Part of a small language model's weights: RMSNorm before each block.
Each number is 500 + 25 x the weight over its row's rms, rounded and kept within 0 to 999. Layers, rows and columns count from 0. Numbers have three digits each. The size before them is the row's rms in percent of the matrix's.

# q: layer 4 attention query, 512x512, rms 0.153, rows 0-127, columns 256-319
# k: layer 4 attention key, 256x512, rms 0.145, rows 0-63, columns 256-319
# v: layer 4 attention value, 256x512, rms 0.153, rows 0-2, columns 256-319
# o: layer 4 attention output (transposed), 512x512, rms 0.152, rows 0-2,64-65, columns 256-319
q0 097:508501497500502516538549523521434482493510503515456485518527518533478502514530517494566541482501477507492490502498454476480478485488462502508497505483511503446484481469494509494498450529504550
q64 087:458497480490522485528507484517510505479533499510485546518535497518486504526482512487546444443508493479525483521497500505538510471500514512486505521500445496502486495542501498465503517466503510
k0 073:536541483484494504495496463517451534478471507527531499479480506463448482490512509512500505512480513482458494537485494508563543487506493497481464493523469482500458490514461474436490511485503486
q1 107:470532457486494486474493485517508534491501492519471487463483477482464505478484462484435505518532469520517506545524522516492475544482491500513529505514502508491498545500572502511516528530526468
q65 096:497507477500514497513494509480509474497446449528489521459499475485508501478508477492487542547501482475490519516534508471491514526483475500530494475540548489512522512489535466488520490495524502
k1 073:492502496490470512485506470464507495471519478514479460510493515529524526509493544496482530470498517570519504525429482524534460511544474514498493535476551530479470508439517521520481507506521475
q2 094:471523435465497504511472477513475513516527515510500501472454506516450471491548503491500489512516525459470450515509475480496534514509435497510509488479493533464507465472526517555472509510487510
q66 080:479521448482499469523564487535483452485524498532528514503506515517459465497491509454528509522506539495495475544489512508484526521521494516492486521515472492470486457482505493523495499482526538
k2 076:536490475505529511545494514521480512438506538504524506511530519525494515510530528531466467502531475532460543519468485511499530484496485468500491482539460489504513512474508511512465478533485514
q3 097:517482492484470480530505492540500493474491493497481506495494511499452509493487505481503499509520494535506470522486487503472521486509487482553528496468501487523536533492486505475501541501514521
q67 083:492531491485537517449505504483550517576489484524474476506528479496556525507539457440447547552484505506486515505503492461457488499513460484486465474502543506513502511518455506487476507483489491
k3 083:526496472467493546508508484478526506523542502543504465473518530505493490510490524534494446470509488477531506486485504486487443494489494499451497497509510494509480513470587552494483531485491499
q4 095:529443501526542534515462510484494510529474559481487484529514446512493510469520535502485478532452531532500524495513490494529487497495527498471489474486474511495496502520486482482502472476462500
q68 084:481442532531472495510468502506510501416509532546470496495513490542515514498483480473537442477470486535430480492517525505466452522516510525469523455540483538518476489491483527492523500526527523
k4 084:518504437504460481482475497508480479505496534505492473503505482517521482481494466496472485462522560529476522498516536514520514487454532530483520431496461509501513476527522492510489517496520479
q5 087:506558536481483514503522483525497455517506500454497523491473532501471557493506483471436473516503460443511446487513510465481467482515488508470498477513515501488496488473478534509471459461471516
q69 078:463560465493552482491532477491522552516468495472517517517530475459525500529518475504473532477501498480539499532515502463469500510510501507502494478507469542507494491478522529528472478508462544
k5 092:487517511471531547498479503527486508475487501527507467459521501489454514505519505527498513489504455536513561499479499507466477493509560516487499470530513484469484487476476509506495502490526457
q6 087:494462466472542484509481520503504550517523457479530518504500495509484449541464490555530548466505451532456505514493492543475495490474465509538484527503460478475484489488527545530483477492512471
q70 078:469500463492521518505464511528498514490523455466534539490500528503515464526513502467508508466493448543465520513422488533472470495495465499447515501515518528483492495506492499527521545563507494
k6 085:485524509476515532529503513472495506473533495498485527549454505490511534493505496449518528479466521495482525458491525490509519475515474517534473432497530511491476494508489426505513497537546466
q7 094:488487521478497505469514505521553497498522429530523497506531483478531499497510488507498485489516499511521490501500512524510522505513519484483509486505481500548482529508543502494510494530491521
q71 089:527468494519481490414506507507485501513491488555453491506490448499529479502491460532491463528529504558505510479520534546517520490526495510525501490483535493549472486461486490522518465497530478
k7 081:522472473493509512495511514516532512490488510506506491491502522473491488488452543496519535477459467520537496476483493483527484558492549511468516505464561476533490513488520493484500483503518516
q8 088:494480535454511475548550483506492481459508483524484503488518543504528465504551501517498522496562476484499486497488524536522494519491500467514497505520506491509502482454504492475512518516498556
q72 084:468484518500476494516506488482459499478501498484516494504469476520477509499486523501491491502486519456490495496524508515554475513518496502520493473506442484477429455496526457531492485472494550
k8 080:526477488524481526484503506452490502517510492566496510532503492491520481508463496475496540553507547515454493476483482496501500495509513480458522462511519513521497522482542514497516522513478508
q9 100:468487520519473485488500480466498492488516481502446501471507480504475507509475542477516520454513478437498494548456476518542511494462531505517497537466495511507464496494504477524489460564507490
q73 083:493462502476504516508472503537522491472504540518513493486487498513484501464484478525516547470497507464497519527495513486523501464486529504470476522491529507516516533539522488532485461460496478
k9 088:532502514509504501491507527504477510504482485467531489528470526536514526492521501489501502472473495465502489436515496502488481531510482528487496531452521506485522474529503492522514522482496502
q10 097:514483493511528500498452509491485490464512503493513518499507502528479430496505486499533468550463542487495511527486454516536518491510541539452468478475499443500532482432494511486516505486497461
q74 092:500507510494507521480483506529532511507499503508498465505438520497540524527522508481492495505552456563494516475524480507497528481462410484468530528514497519544506513468514508485483507513561531
k10 091:498473537505490470493508509474490481529475499462516505489486542522456511491494473497526525493511456515516458504504475545504486522499487563539515490462508483541512548540500521540481479520532522
q11 094:467566515480454474518507481497480474494465465480486511515524512507511468509493506532513541500511503572531481510467511508537483497505465486508455482474515547509450513524458466515504512520471521
q75 090:491524459551462506471517495505494480493467463459465504455493485454497508483496499510449466510510500455472488493494515554507498497510496505521478531515476536495473502472477517492505511470484493
k11 091:519462511481524500497486533522534501500531483530516463506490531465501518483499507483469494438480526498520517498501541488537474477541492529459517508477503519436515527479500465532484508483524498
q12 088:505472447464516496518417469493480488538514518481520493527499511516541510511509480497484463512504505528509485530481498521526521530517509471540509437493494510502485507506491496479550536492522492
q76 082:479488477491469462465447461515472484473498527465500535467499561495517479485531528497475497526512490509496497491527506517520484462463512498482525502509434476519524502491531516493503510459528530
k12 098:502481502522469539494536528516491506525530497506484496476468487462509453510465544499518463493513527447511478522465460463504477460516512512481499522501513507519522499509465460516474505500498455
q13 108:474478549518507520498520491501485506467523479532518514529494521539528525513472539518488496504537541508533516497506515484471528518506537502519507490442523463514531513505472510509483497531499481
q77 100:554488506485512446473513510511503465509503481488519554514496512514511513512511492493494514468483502514497513474489498507523515506518536473473518492544500496497537507490442480487498518507484496
k13 103:501517476482453510503478514490465489465470521529464504496523499504502482490518475480493489521513512497523470492474528505506488478550504494504477476498517523505501494510462503513489558509513540
q14 122:513517546516494525496503518487507456498532492490494485521487525462495480477502474522477546496528493463486497530503493515517478497544458519569504525482458495510522470540445451496529491475505527
q78 135:497513492468520479521501470514490475493544533509545514529557505491555509501544504510518495459537517501483489519485546521527512511499539490505554499508495505495528487529505513491505491507487483
k14 100:512493478527450498503474515491490462511503497455509502493491519480476496524499507504447494503519474483500462483493484439540473501505473492466477537464456459530484495503561515534484517524502518
q15 100:526518492450501523463495521524526495489491485526486519514535497464513484524507523536503410507486460495495480529526476507476514478502480470521465533528520512453475500507486468492480441474447472
q79 097:458499508464507510521491518510483529500519509495476464499519500489524470563541482492546486505540535476533500528487482509482499421518471470507473508521519516442521513529491505504469497481509526
k15 098:495493506474494535465515451485500499601491513480486491502484485509557480561484487495525498499489494464466489484506504488452489501507498488524516498512500531515503485515503501520514513473477506
q16 087:497480502531493488484530490522540507521484465569472506477504495550488517484483486538525538564447550482512530500495506527487516471475504504521488503535502481523496496468498492457540469519453468
q80 084:484467550475495485493500468515506469476517463483512513468530466474473530479476534520518490489467485485563517459560552518517502472481544500512509516518550517516501524520489442488528507475495531
k16 125:489523499496485456484493539534532502429489460503478472512481533497450494456512483494478500458534494500517498484489542575497499505510490553519486504510497498487498473519535460508482464511507467
q17 102:539449481513493497454527525470485497510458489479525529515532516516469494509512504515495521489524526529526464523515501480545467458557506493525503517490495528533502499504535463521497488446528498
q81 094:510466436530491497546491480494499502521494490518517503515465549520516510520504508469500500493508492483470527535469460447536462498460480515543519452542501532490466478506519530539470488471510484
k17 098:463490482519543468526520479481471483551521468514531479531470490472544516530497488505509483500495454476518505469503487490501519521500481490476546533486516509512481520463529498466505526506470476
q18 099:524487515445508540514486523476500514493515480466507485533496522510505504539491526474529503443512454542488521471505510493472441502521447468490480500544496511496483507492454499550465496540518499
q82 089:495516485518513518504502494530510486513456490574453476547482496506499542503513473490551505461495508529530497537538491516516504513461487483477504477518540533490481474548528510528490465481488513
k18 099:497485518496517473549463511508506494517480511487526474509489523486471496509503490510530492502532497502525469464500475528461534488473467514460477507493481519484522504483487515517441504472523516
q19 101:510508483528490472494474484460544477485486532531476513488492503461498504520467560497493519532523473471505507506490462472500481531504535443487498486444500478519507516538499527512466475496461520
q83 097:502516485519499489517497507536520522537511509557488460477527526532575518488516469517521493516517502475493525536466436521527522499534522518523493481505492512508512527523468528484497517477481508
k19 098:465503494505477526489531488457520482508537509540489506520518487497506491522504502506484554499453478471509476561552455489482523451474465529484509517519511531535490494532511489540499504460518496
q20 106:506488511509470507503500501485522489504487507482487489464529493533523486509477532516516529492498507538503513494472516505511475473448499506500490515523510487515477499512507533533506474545497512
q84 094:496483495550489507487471478523492489493504529534490512522518477462549479511501543487520532480494475526519488457484469482465463481480505459509532493517514527524504498518526491480447511495511496
k20 105:501521522492493500470505529481491482475525507482516527492469514534493515501540511479503464507512526477524523523452517510476493499477488452497488523519479545480509519497522522501543563503507565
q21 106:535442508479556487481478481527487529523496491480503532484478499476493519528503502539521478504480490470485480457510509488468490510509576485516481486503471503503471518463523493530492484521505504
q85 088:485505494489533504434496498486501499505478496531519490502503499500542505493528504534506444480531487460547473489521548500518533496517461509528557490509492539527548502542500518491478485510499501
k21 103:479512497516528546473524504534484461484516468460499499491503509452489477480476517489505537469520539480512493502509513513508490462445525510537493513479535487498514473537528501513493466471510489
q22 105:494485448507508524505479502510519520500514479468560508491538506514504494469512527473505528491560523538517481505532524517485515565499517507512490471545526531481528494511462517488486479456543517
q86 099:508495488527470500491508486506492478488520495471473495481500507503534529512505484504463508482514459547486494518489496506463463519501476506503484484512514500489549479488525499477507520482504494
k22 098:514519457514488469459517496491485475480506519522533483465561473494556491497490470488480518523536519514525515498537509518479526495520505486491507464525508491515460492523513473489499466521479507
q23 098:480491518509474474500488512543447540507487520529488512511512519552525507486518502487521438516526502504477484511476505499552506507502481489490455467482491472512508469537496440519483511500501559
q87 096:516481522505494497516528470441495540552508505513454511512552475500523507489499520507514502436480531502517484525498497482473502479519492490476504479503458492484515494525528573515452507475494491
k23 094:519497475479539520489484474518511455482495499502472478534503475501477491512482467503528501488549503514493503506498481539498499459497518481515496529520503514541495515518505499507476501500461504
q24 106:512489559493497496517485528495509506505548480534495452488499566517491501512475505494549475516467493555449472549501515499490515522517509504458497525507452506523496516463554469467502523526475485
q88 094:467480483505501500488472490450475530447507534508505482503493503504501486526554484488487487483563516500532482506487523508537514509512483461509499539497506465487471515469499467536533528467484470
k24 104:525564466491500504509485462524512468525517508509480464500490468490470523493517504488514512459507483556525486504470497471479469505493483487490508474485524461502500483512481464494510494482515510
q25 099:496479499492499470509456532476542498463474520511493479467504479521482507501529517529509460461507474518485562520501519489506494505474519504512472492523507520491531475505466518483450499494438520
q89 088:503529506507495484469507492480474471498513510485530525449465506544469520529552505476499477500466502492482512510479472491515532489486505488505518510515481490464500520519497512515482493523524516
k25 093:468458541489524546553479472493493471458504497496506494495522487472505514525541519492499467455525541537506501510469475504532476471548489450517514459525503521485504548493500556489454493534542504
q26 103:544492543502537495478479491460508556483475543517539495503516511504494489528517499564493543507475486450529512507481493531519496532520515489473505510512513480486502484499474436470498543494484504
q90 097:542514470491450439514524540480495506493500527512494512461532516484520489508481468514514505460468498467490527484594502524531484494471464471500542474501509507496515520551482449506485494504497495
k26 102:470491494539481479493511487466503503493482518543502497482505465593461498442512460510534452541509483539479472483498598498446486487503543513506482512504468514478460524493502529492538477538528449
q27 098:496464514500496504513469494538498470527517501460489556469479462445513498499527492475473479469464497484463487504491544524499484475525508527536488508511509491511493536454547490520543464509532510
q91 097:500478445491493489549528509505521490526458506479524541517437496492517530506526525488520492519467541491468473494528477497504490473509483473487519538528527476496515516510491509533496507526510516
k27 092:470558499494456537520515516537525521500494495506500493504418507513466556514497513529511477496511522474519480486475483498504493482468513449454514540465458502517484507569550481465547513503531460
q28 101:483523516493504516478478496478485516486522476481489477457508489546464534491482507517527498503512463550448475464469505505497503500478500485493479510530490510502511495483508474463481496534518504
q92 097:500491487495492508522490532482499483524496516533487477490455526470459507468511483471510484513493489530475523478433500520509548503546509455546498518498499502463515530482468486517484510501509483
k28 098:458498518500491470471510492505508494437512469539501483502515482508476457487489487511495588492511490491527471499497472523462496506527503505513515497505457502490568449547507445495489479477502492
q29 107:504511481476521527490476486510483489443482468482488429500513532444513490490465542466523511505509469538493480472503434483514509531525492474454516497478542458494489468483521473532500493540531527
q93 101:528489460495475491507466484520497521453485491484493524526453501494519451474462492490504517510515452529480486507494497536513507482546489521557492485504513514490495494486472481451530475478493465
k29 103:488520490524449476504481544490509466507491507484490516537518440510483559530519500502535496524487500508531475504492456505490468508502519440504581520487518519522475508476493512544493504524498507
q30 102:486462443542437459522466533517483511479520509457498513476529539452481472501446505534493470496429507474516527493495552509509524480512512476472509469516497442534448489508511510507507494521581491
q94 100:482463499542460466492538484483470552487458501485516525514525498489483453492462470501495512504526522470487475496514496511449507516482492517481461528494469504526541478476442511523522534488504551
k30 101:485545502469465511540492529465524525479491522499474495519506476524508468484506515493526481516520499521480513495532504470542505500492532483488489540450482539470486509465528475524516497507489516
q31 100:520479520502489499501453433461498478520544511509533484463533474487483492492561512524480508481484472506477506515494499519521501488448507500478504478488463477491504534528528472483479479490514477
q95 103:509479531485546512486542481493482478506501494510475486485510514480511452515506480558519520516513455494515458489488499467490455473488534513542491487516547509467465507519501529486484526510482497
k31 100:503496482494476512501506508505432491491524486496524492458451509505476507484499459521463513490514454493522489499460481517454493533509486491490455519543532481490503515463500487462488492473476499
q32 121:506443491459497490512476511542540485521470534482485531522501486541478490482482498495434508507522479508543487529519529506469521518471540527514584494490507553462459469514482511544525477496547487
q96 098:465513501498509471532529465531538503454473492481505518498518514540468497516508489515496513510494503469516454533501544509422456558475467487501464522506499522491503496508517528490465525479538512
k32 076:516447488492505549510503518473492509505541496508485521496508499543491527517484559503507549472520570523541491509450519514550507495509514497527546529476463514469528498482529500529460509525491476
q33 088:541525529506492482481528477494526485457504491525492507496507498530510487473521502547517536486523500509502526477532537507464483489500510485513473516522478476531524552485476451449514521480498505
q97 077:477430558480529477493488514496492474570524518487507512519486480486498516483514484455469493491477520471482541469511482468556513486491505498456495504484524486572521523506468464468505490535506490
k33 074:439462524532500513521466464504538526530484483550476488502466470480513498481529516505526496487427460493533493470486433477481469517526526505476526538470526505503501504536513496498521477486504461
q34 076:477505465478464496494508464504504471480448458508454549480496494515468493500483522536499518481536471520548501505512489526489494538443493497535481527476465489498511530562521512496516502494521517
q98 072:469464465493451487486502537523504475496459475507505522451466510489478500492523518507438498471518483521460520495520505504547480513514513552487453512511532515504503488510558482496525490551510517
k34 075:529495493489513518526527505557490501472573467507536522511494530482516490489472467467537513515528517517523510505525486524504468559524487518493477534446520502532538506443530493507516514532547564
q35 096:496464537514510521482499500498503503449534501502524472504480491449441545498489486522512496508443512464520482550515480526538516499492509524528498492476511532519506477500478508475487540487508472
q99 080:473467489480469482497480533431504480541521533520470470535491469504499494478505487518472526517540529521529525492511499524489510517507529490480504466474521508526520537493486486458506501468507512
k35 083:528446470474477497519484518515519482566499490476516484500560457485499519498501479481458473524505506543502523492459508519470465471469499515506489525515535506472483474468541523498530473526463515
q36 098:503560504464521506530508497509471502473536488520495487483485531479454544521512503490470460504509469504496479523478461479517505489488481478556539489445512496477515426467534508520475512487494523
q100 082:504544489499547474500514478474496512517448458518449506494499533457526537516494475510478508475489514434524505462509487512528485517455499483499460468499487482464467476497492504541505511516473518
k36 087:510501507494521516483434512503476473535490518456478509461480527548480491511509516489487496514506492507509566545472508503487517492494503452527511516568512503463522488466539493519475494504518463
q37 089:511505518504470495536497506477471512532505470485474509454483516569495503499507540472513489460479487479478426532505549479510522503552505472492522485513512518493498531524475446497479498534494506
q101 084:522484515530478526482572492473499508496474465512487525485498489484510499477547497524521447501531509542486524485505489506445471475489505504472532493543501527531467540467492507489510492482517559
k37 076:495483486494531518516553515518549525501515479529515480487507504459457472495516552500511499491480524483522498524496483475507500507534492459528517511491527495495510476522515485549516504490506498
q38 105:472490546494477538503515501462481510564515446518489495517501506541483517475472482529510514501504505522496539493536484533476456532515429511537513511498455496519503529526479516429482457447548505
q102 089:517464465537572520519481548483518526485461525505516531503514487462485517484478530457442502500476525505483510510512487504512538429478470533513501480501490512521475531525511476462515486432451441
k38 096:505492496488440494470532546509519502531475481516462495498509492521516524497530498515542472494488455469506543532466510485448481482539513486523509517553531521562463479574522490525511473496502515
q39 092:505482504490473510489540524462473442455528465470485471486496497508488524507484531508458517480478493535488533467528500474518498539474514474528552501503501540535476487541500486499496517483512485
q103 088:480509504507505533523495508512549527527527495521513489505489483487541516510494459517506492517514485535482500484474525533487499509515477472527542487532491519512514532497471523492515526464536486
k39 081:520493475490474518527516487487507520471506500500498475498495480457460497490504526511483475520464517470526528494481478507498494460489442498526508482453505497504497499492507505513538500490501500
q40 105:506516531488523508463421527470477486506463504463497477538484531495494542513526535506520502526517521470458531501475522508525505538528501535484558526497487520536490476465462497504523491503499480
q104 093:500487468486549502503539563484533505460478499508551508444533513485529482506466532522509533498559445524525520556507469554533473521478491483535485519460490547524526538504515511470486485500537454
k40 089:494515544492491456489489522464455534518484494537539470437505543534501514492535488478472490505465515525565523537488487467514454452462516567459464510504529507501521477552549467522488533509454508
q41 098:491523521522508512446478499473520502496470476480482462512500497463540518493469502445544527464495492501507532540471479513515483507450430520508487519524518502546488515507511556530536502513539537
q105 087:532509526491521478494527537484476538477506490495491479472497481444500473494529474488501506468518510535491507537458510532468495521480506504558463453451534469491478437529496489488529507537511504
k41 094:557498489483492558465511534498484536478468480510518516518531534488483507466460545515534500495494515485512459522481490514527493500524468507477451507509557507506481522499488534545499504503494451
q42 094:442502536488460480454507475487450485538555506478500474479505519506481443508492484534550547542540518494527515448516551520537490524505465520516482497464496515499519494494507510524494492525529488
q106 091:496486486484499517493479532480519471510517491478508479529506499510492484505492479468530547476485523515486484487548490446446460509504484475478483529526477511479491494506516479492497472475493469
k42 092:502469499493465529457505469504502538516463516465487498510537473498526463482504524525497508504499502531500506499496467526519518462526475461493500523518513504491479506536522536497540532534454523
q43 116:473497491502464491500527493487523527562492517508508499529560558469499530479504464456496561557510520486483462484522492519494497463471481496466484493489457517547481510503490514461513490476467495
q107 111:500509480503490495458529493484494487484535457465544512475501496521475485518518503478510492519488469479498504514505514522507501511500516523469516484498488484502499472465468472463523474514519526
k43 105:518490515510523527510480561502520519492483509483509444459490461499518504494502496493465490470520518524480511524475470480478462490532474527486498508463540491500477519548474488531518519484463508
q44 103:493499548500536518521478493527537481496499516495483539522516496495530523497527523455485528530497473449459489496538473470557552578464528507485519545523484491498483509499542517494515468486445503
q108 086:491489476446515501520499511501462496530519505491530477498511488494517509577506493445466519461549467511541479506528506516477547519455475514507506467492506502484500507505473519484449468473487499
k44 088:507511498493506491544513496503555555473487503491505509539535498495504476465535475500507532517487491525491512525510525510491531502523475459516486479532473518537481504501489522450534489497489483
q45 109:509492492536502547481511509452513465509477498494501458519512466550515524506528505516514444460502492524506498503506544476508525508491489504555492529544537503513525461478476502482509479519483476
q109 097:496473518491473489486503495510489476516438504536489518558542474473552484491474546504476489533479471502499489493524505500532520542461484475467516534489495470537495530485549536473491553450497461
k45 097:496466480500503532517501498484522504507544496482496533468509514490525497512496492498527497462577504447504502509487473487498469463499444487499520482481491501534476510450515480502510553461512533
q46 082:475502500519480498508507493463491461503520485504540495494510458485517485520496536473521493472539484467511488543526506549499522532507510514500477480533501520530492537517527530492488518517524459
q110 088:477496478496488464525518476485532504515458449486489508488499470531527476523505525502516528561483493521508494477443444467511486500518515518452526479569489539516510465525503516501496440530460509
k46 103:478497463508476485517441543524496485452487515526457480520456520490492530487515479468482501508511519523489490481471506453523493457499477520444497482472526495446500483529499513556520471473467448
q47 104:497483519468511492510500512480495497498443536513479496504543458508488452508512479461507514516539552529505521508497494481470458528510525465475504465539534532512497448526496506456490435514470527
q111 101:494500511479527456452483516499481458527499444492521481510503512508480568498510544483521476510465548535472515483541503473523501476480495502426489468508511471516492504484554468513487503553505493
k47 095:463492474518499515495508479508560504461528479504510485494451528489501488480487452523526492472524522471524485569447476501490446519529464487539502513510472520519484483485557483501492490503493517
q48 098:519492486484488485509463540491494507472503512452521459509549489494498508524483552534528501484499479485499513527523470503511517551560507495485515492508480481475575533500501533542516474531484492
q112 108:504507504518490510510541541533497530497512530468529527500499508500521508522555495478537519539472506456486515518430505505481462517492478533520487514516473492446523518465474516503509492503544556
k48 095:532509519477493463532474452491535497510463521528547488479536519454548476519456532491524462511504514477477481536475484497477469513506476487462533542457464492505507533483515565471527527417508489
q49 127:498500515512479513480556432517496529528478462495534486467518482480500597485514465443494504509452470522512514485514516516468487520511464530503481486504504512507477509533503536509477491480494547
q113 099:497464491512484450555504504502488492491497485524458521523544513485509473480471498480486516462479465504466502525542496520489515521467511535438474498519496471463517484521515466535531508489467485
k49 100:465510488486527463463509526477489509532493482514495505512462543553506535469495469470516483525553460530510459521477463554477456469515499518545535501540533523498522506472485519508527492529498512
q50 125:493499541485495511555509511547477499486505492490482506534496534506482544506522490477496513496567499521505507472520503478495478495511501467563506493494488540507490520496509508501509479514472525
q114 105:521531462489520470546503523525513523473507493469529514473521528484514440468524518515482500487501504453521519503478502461456480517529447511531469513440507519486509470505486501512521465470506490
k50 101:537548514506424533553487480522509492452492483520453496490508553535469458477486500524517498479517514491487497534500508526524551504488506540546473506511545473489501520488510553519501499548484506
q51 109:484500510522481488505471474545465511521474517529471453507514501456488503519488494486529517490483494525488465449477543475497508492482504516483482518500542491496491480444509463477479513485470503
q115 097:455478540482509515466486431487517494478503496472497473513481532397471476513490501535491505499497520477532529509472472517503494512507478506521523496465495514530500502494488470516488478474501496
k51 102:514512511478447485506507518459493529537498491479523507475464524490513445547465489490534527456521504508510522454467488502496483498549495454504494488544540512490521464511519496504470513464510518
q52 110:503538535483499489489567491481463473461495476493490502474483481519493543465485447484500496531545540468561518479555508526494498473531524498477471508471504479549493506489456507507514507474499531
q116 104:489549496485516541471481518496523477540541506439476511497505547480475484464477496500528486496462503528524501524517547477510505468485469501492471547492549512514483537511467482453469485495466497
k52 105:499481462528502509546487487499505474459509459478448486514453511499490465489526498524498473519487492447540498500469530486450542472477502541551492461540491510476555488511518502528518444516513530
q53 105:493526526544494480527522478498539476473506529543494484505476491502516519493521475423477476505463473477501528519504482511514508508465525516489454519472500478480501513487512525525513501485459561
q117 096:493490474535500497506512548519473465520501490511513483473500531516487493511434448446482542557489529524499485493530492490500470505480492495482541477502505485489496435532486532477435460496517514
k53 099:480469494483491478530484508476470498529485515528513492463493454447512501479506546521499537509522509471506495494491524503523508504506515455509511480549439506507471500483513504441504532538524503
q54 108:483511539477455524503529509551516480515456501506476484546524518503537540532521466474509479501536500471523495525522492485511514505539505511496475488518480487481460522508498488467507468526503515
q118 106:481458522483480486481526522527462521481519482488539489518498505537518507543487542492482516526458521496520530478496483501497515536530511506487535457543525517511487553532536439512478495474495479
k54 099:484546520466498475497448458511519508482488479481507504487531497463486490493558486507549472502511467476546507527495504528514492572528463527532457541500482502477484482522536479490480471508521476
q55 108:486459517462480475544575480471535458505483442507522518508492492471497490478492485487492509497533491461514500506527549517504499541503514467508467496480523491550493487498484506518498485517515470
q119 086:550482498506463487500457494476501519481481494507533475506495461530478455509510506441480468499502527499479473511531535500514501481507475515518461479515506475475518475488502461505508526477509468
k55 105:473526494505513515479550543473520515464531486533504465472460510525495479517525516504474497490492521470432538489484466486490495544482496496515534526524496521490510508522484501520502523463500487
q56 104:474514476527514535519535528482457466507514496476482497505522528502505512476474503516523480452543499560502482486510522501490438509546460491548503493479537537514481524514497499550476522497512487
q120 102:497511550517491507523496468491512434551530516489522459528525520504475525483491540547530521528467508487519479546482441504531517511537489491467457477492453481512495532482484486507442523525486515
k56 107:487497493524529490473489472518545529523510492488498494501467493487520470477531472477496550512498561515491508532484467509488474495483511497535496504489473492508472457494501481441538472494537491
q57 105:509488476513498461470484443512475470455531541507488513505492502511533514516442508504507464518511474476515536483498487499467542515464511526449478541522502456489482478488483544519473483531482473
q121 098:500493507498533496448520537474487501538527492495528499479490454526488509513475483478512518478502520484453474473543509521503479517470513533500480519490526485485477488478450517509486492475450531
k57 102:482508500503455556514491546488549496449505496500492505515499511461491515501550508524497504504508530469511482479479522506525516504450524533493497505467514504532506505511507487496508519472511503
q58 114:531472501480540521511511453508502534503546491535477508540480504499468513494508510466500470479521506489482453537498575535486486515497460500538509474491522520493491511496507501456483531543459518
q122 094:465492493484547469522523482559477508482518518457476466538532533534502492451500503450485483465533527467511521507488513477519517485485551493495504504518529531486497507507518496494515464469501499
k58 108:535510508514507479521556513489445480496527486519512535489523472518505523528498488491540467495522510498532481515512495530516513520505495506534462495463479505479509525461480456534462527487483562
q59 106:441509510501527478540521481547445514505516512512514512486535480481538510489513490495483475523455523502515523554494478540488495463516496485486518535525477521519513519509486512463479503506497473
q123 092:483560486512451493478512526517481530524508449507513520508527496505491496512483480471498487514469466471541491527487486510512484486492495501514517495527514521504514513547555512505475451469482481
k59 103:487479455482509478503514505530464492515465520479512482524525471516503510514544491480495500496475517477475535531507532490479525495490531492507492521513491518487477525547515512512520506534499525
q60 114:536524503498507485534501497474525440519528513470527526527503490496475479497503503504528504490588527465514508464519534527521493455464545534517545461561497465475440495480497468521522499498478565
q124 096:522491483491485489498491483510477513524500545554510478482482540565520465497487474523476485538524516516480493505490483502501505506466520514497530490502505493516465501495482506528455457507428471
k60 096:460496474470531477525470507493536481481515506515496517522510560484501481522501477460508491491521526502537524475493486514534528453481499466431564504474476489518486515545530500520483481478498491
q61 109:518504515526466531493472516485518501502438538527468498494509511514496512498527500539520455492471492478519511523528530484523506543502517461487549490513507480506544531508480469488500511524496486
q125 096:507501491555464512462517504502523514507479518530503449517440435511508541477550483499444517506506503478494497506469510513508522526507500482531466511478509512533521474503470510503492493476523496
k61 100:479512493464544489491451489538471467521529517476524503504538484448507501497515513472481524489502524539492501515536517492501490497507517507504495513467487529489497489472507513527450482475494519
q62 118:517508563462478490516512493514502490530519504523504545498547519495513517486491499517505498471540517532503481483543517480491486464503496521550550496529477501515518512535550527464512500471498556
q126 103:439538545483495531492505473532476497500463475420520478506505493546471480504480524478555548511467472495542511502489439545497510496476484489464475510471498473481497530455582486511525519498445542
k62 102:488521454530517494489475483520504471459509502493521500467492551494482503477486504558501490529502520503480460523557537522504507485500473498549460494511536467468466521477504565519504499532492506
q63 105:527487510509475501502474509530485502514505486512521494521514526504459496503525460455497441485448497493482497494506463484514528493515505482483532485437522470450455470522516482486492543471464489
q127 102:493514475514499474494512489485499445487483464514516519472502485504517485515529543494497492528513509523525491516481489518472475509501459516515526474532518487443537542500558497531497480541510552
k63 096:484491483507511514490536483507524488458491488537534506477494487477480513516512493473433465453523529511531507500493551511495473466465491490472484541467477548505514541513481479509478493444475522
v0 091:517477518473452503470488552466472502452554487496512496462506512480516484528497467497505531531458526538479504455502512535490503502492530505514514472524493477528488521488521494481534512464495525
o0 104:482503476519520459514474511487464504580492529466510520489506483514515501472503504525448476521529512491474497498529434505437479441474491477475520507473522475463473494519517476439507499517516479
o64 088:460492480525533502491498467467508510472448503498497531502504524492526494500560507475532511508460483508499472528488510463531495515525457512518474520549500486538540527481501512528481501507546491
v1 088:506458494475547524523531501505491522489535510478487470478508508459493518485527483531562537543518498512468518500528498520506445502471539542533508465490492468511535503510466513501509542515473512
o1 101:517497544506473479546537504477516466499549528509494472499498534507536532511517496459509505499492488531521484496494523540523508471502503540531489511480484538536499511466561465512520511523495510
o65 095:498490489522485508513524468508503483492464497509454511530524485457509527474506555478485482526477476473472517506526491462464491481501499467509492480526503472448495515489497514504498479491495472
v2 089:484483468468526461448446527497488506504510496520453494454487519522510482509496492486453522520469460512533478526451525505534456511498503457480479545485469504533495477487494484513478477547512501
o2 093:461510482458545451529487501474509489490511491492487467538492489528466476534528528493497449509537535485445488509483507497475503456502468537529491493458482461503451465465508465491472497485446480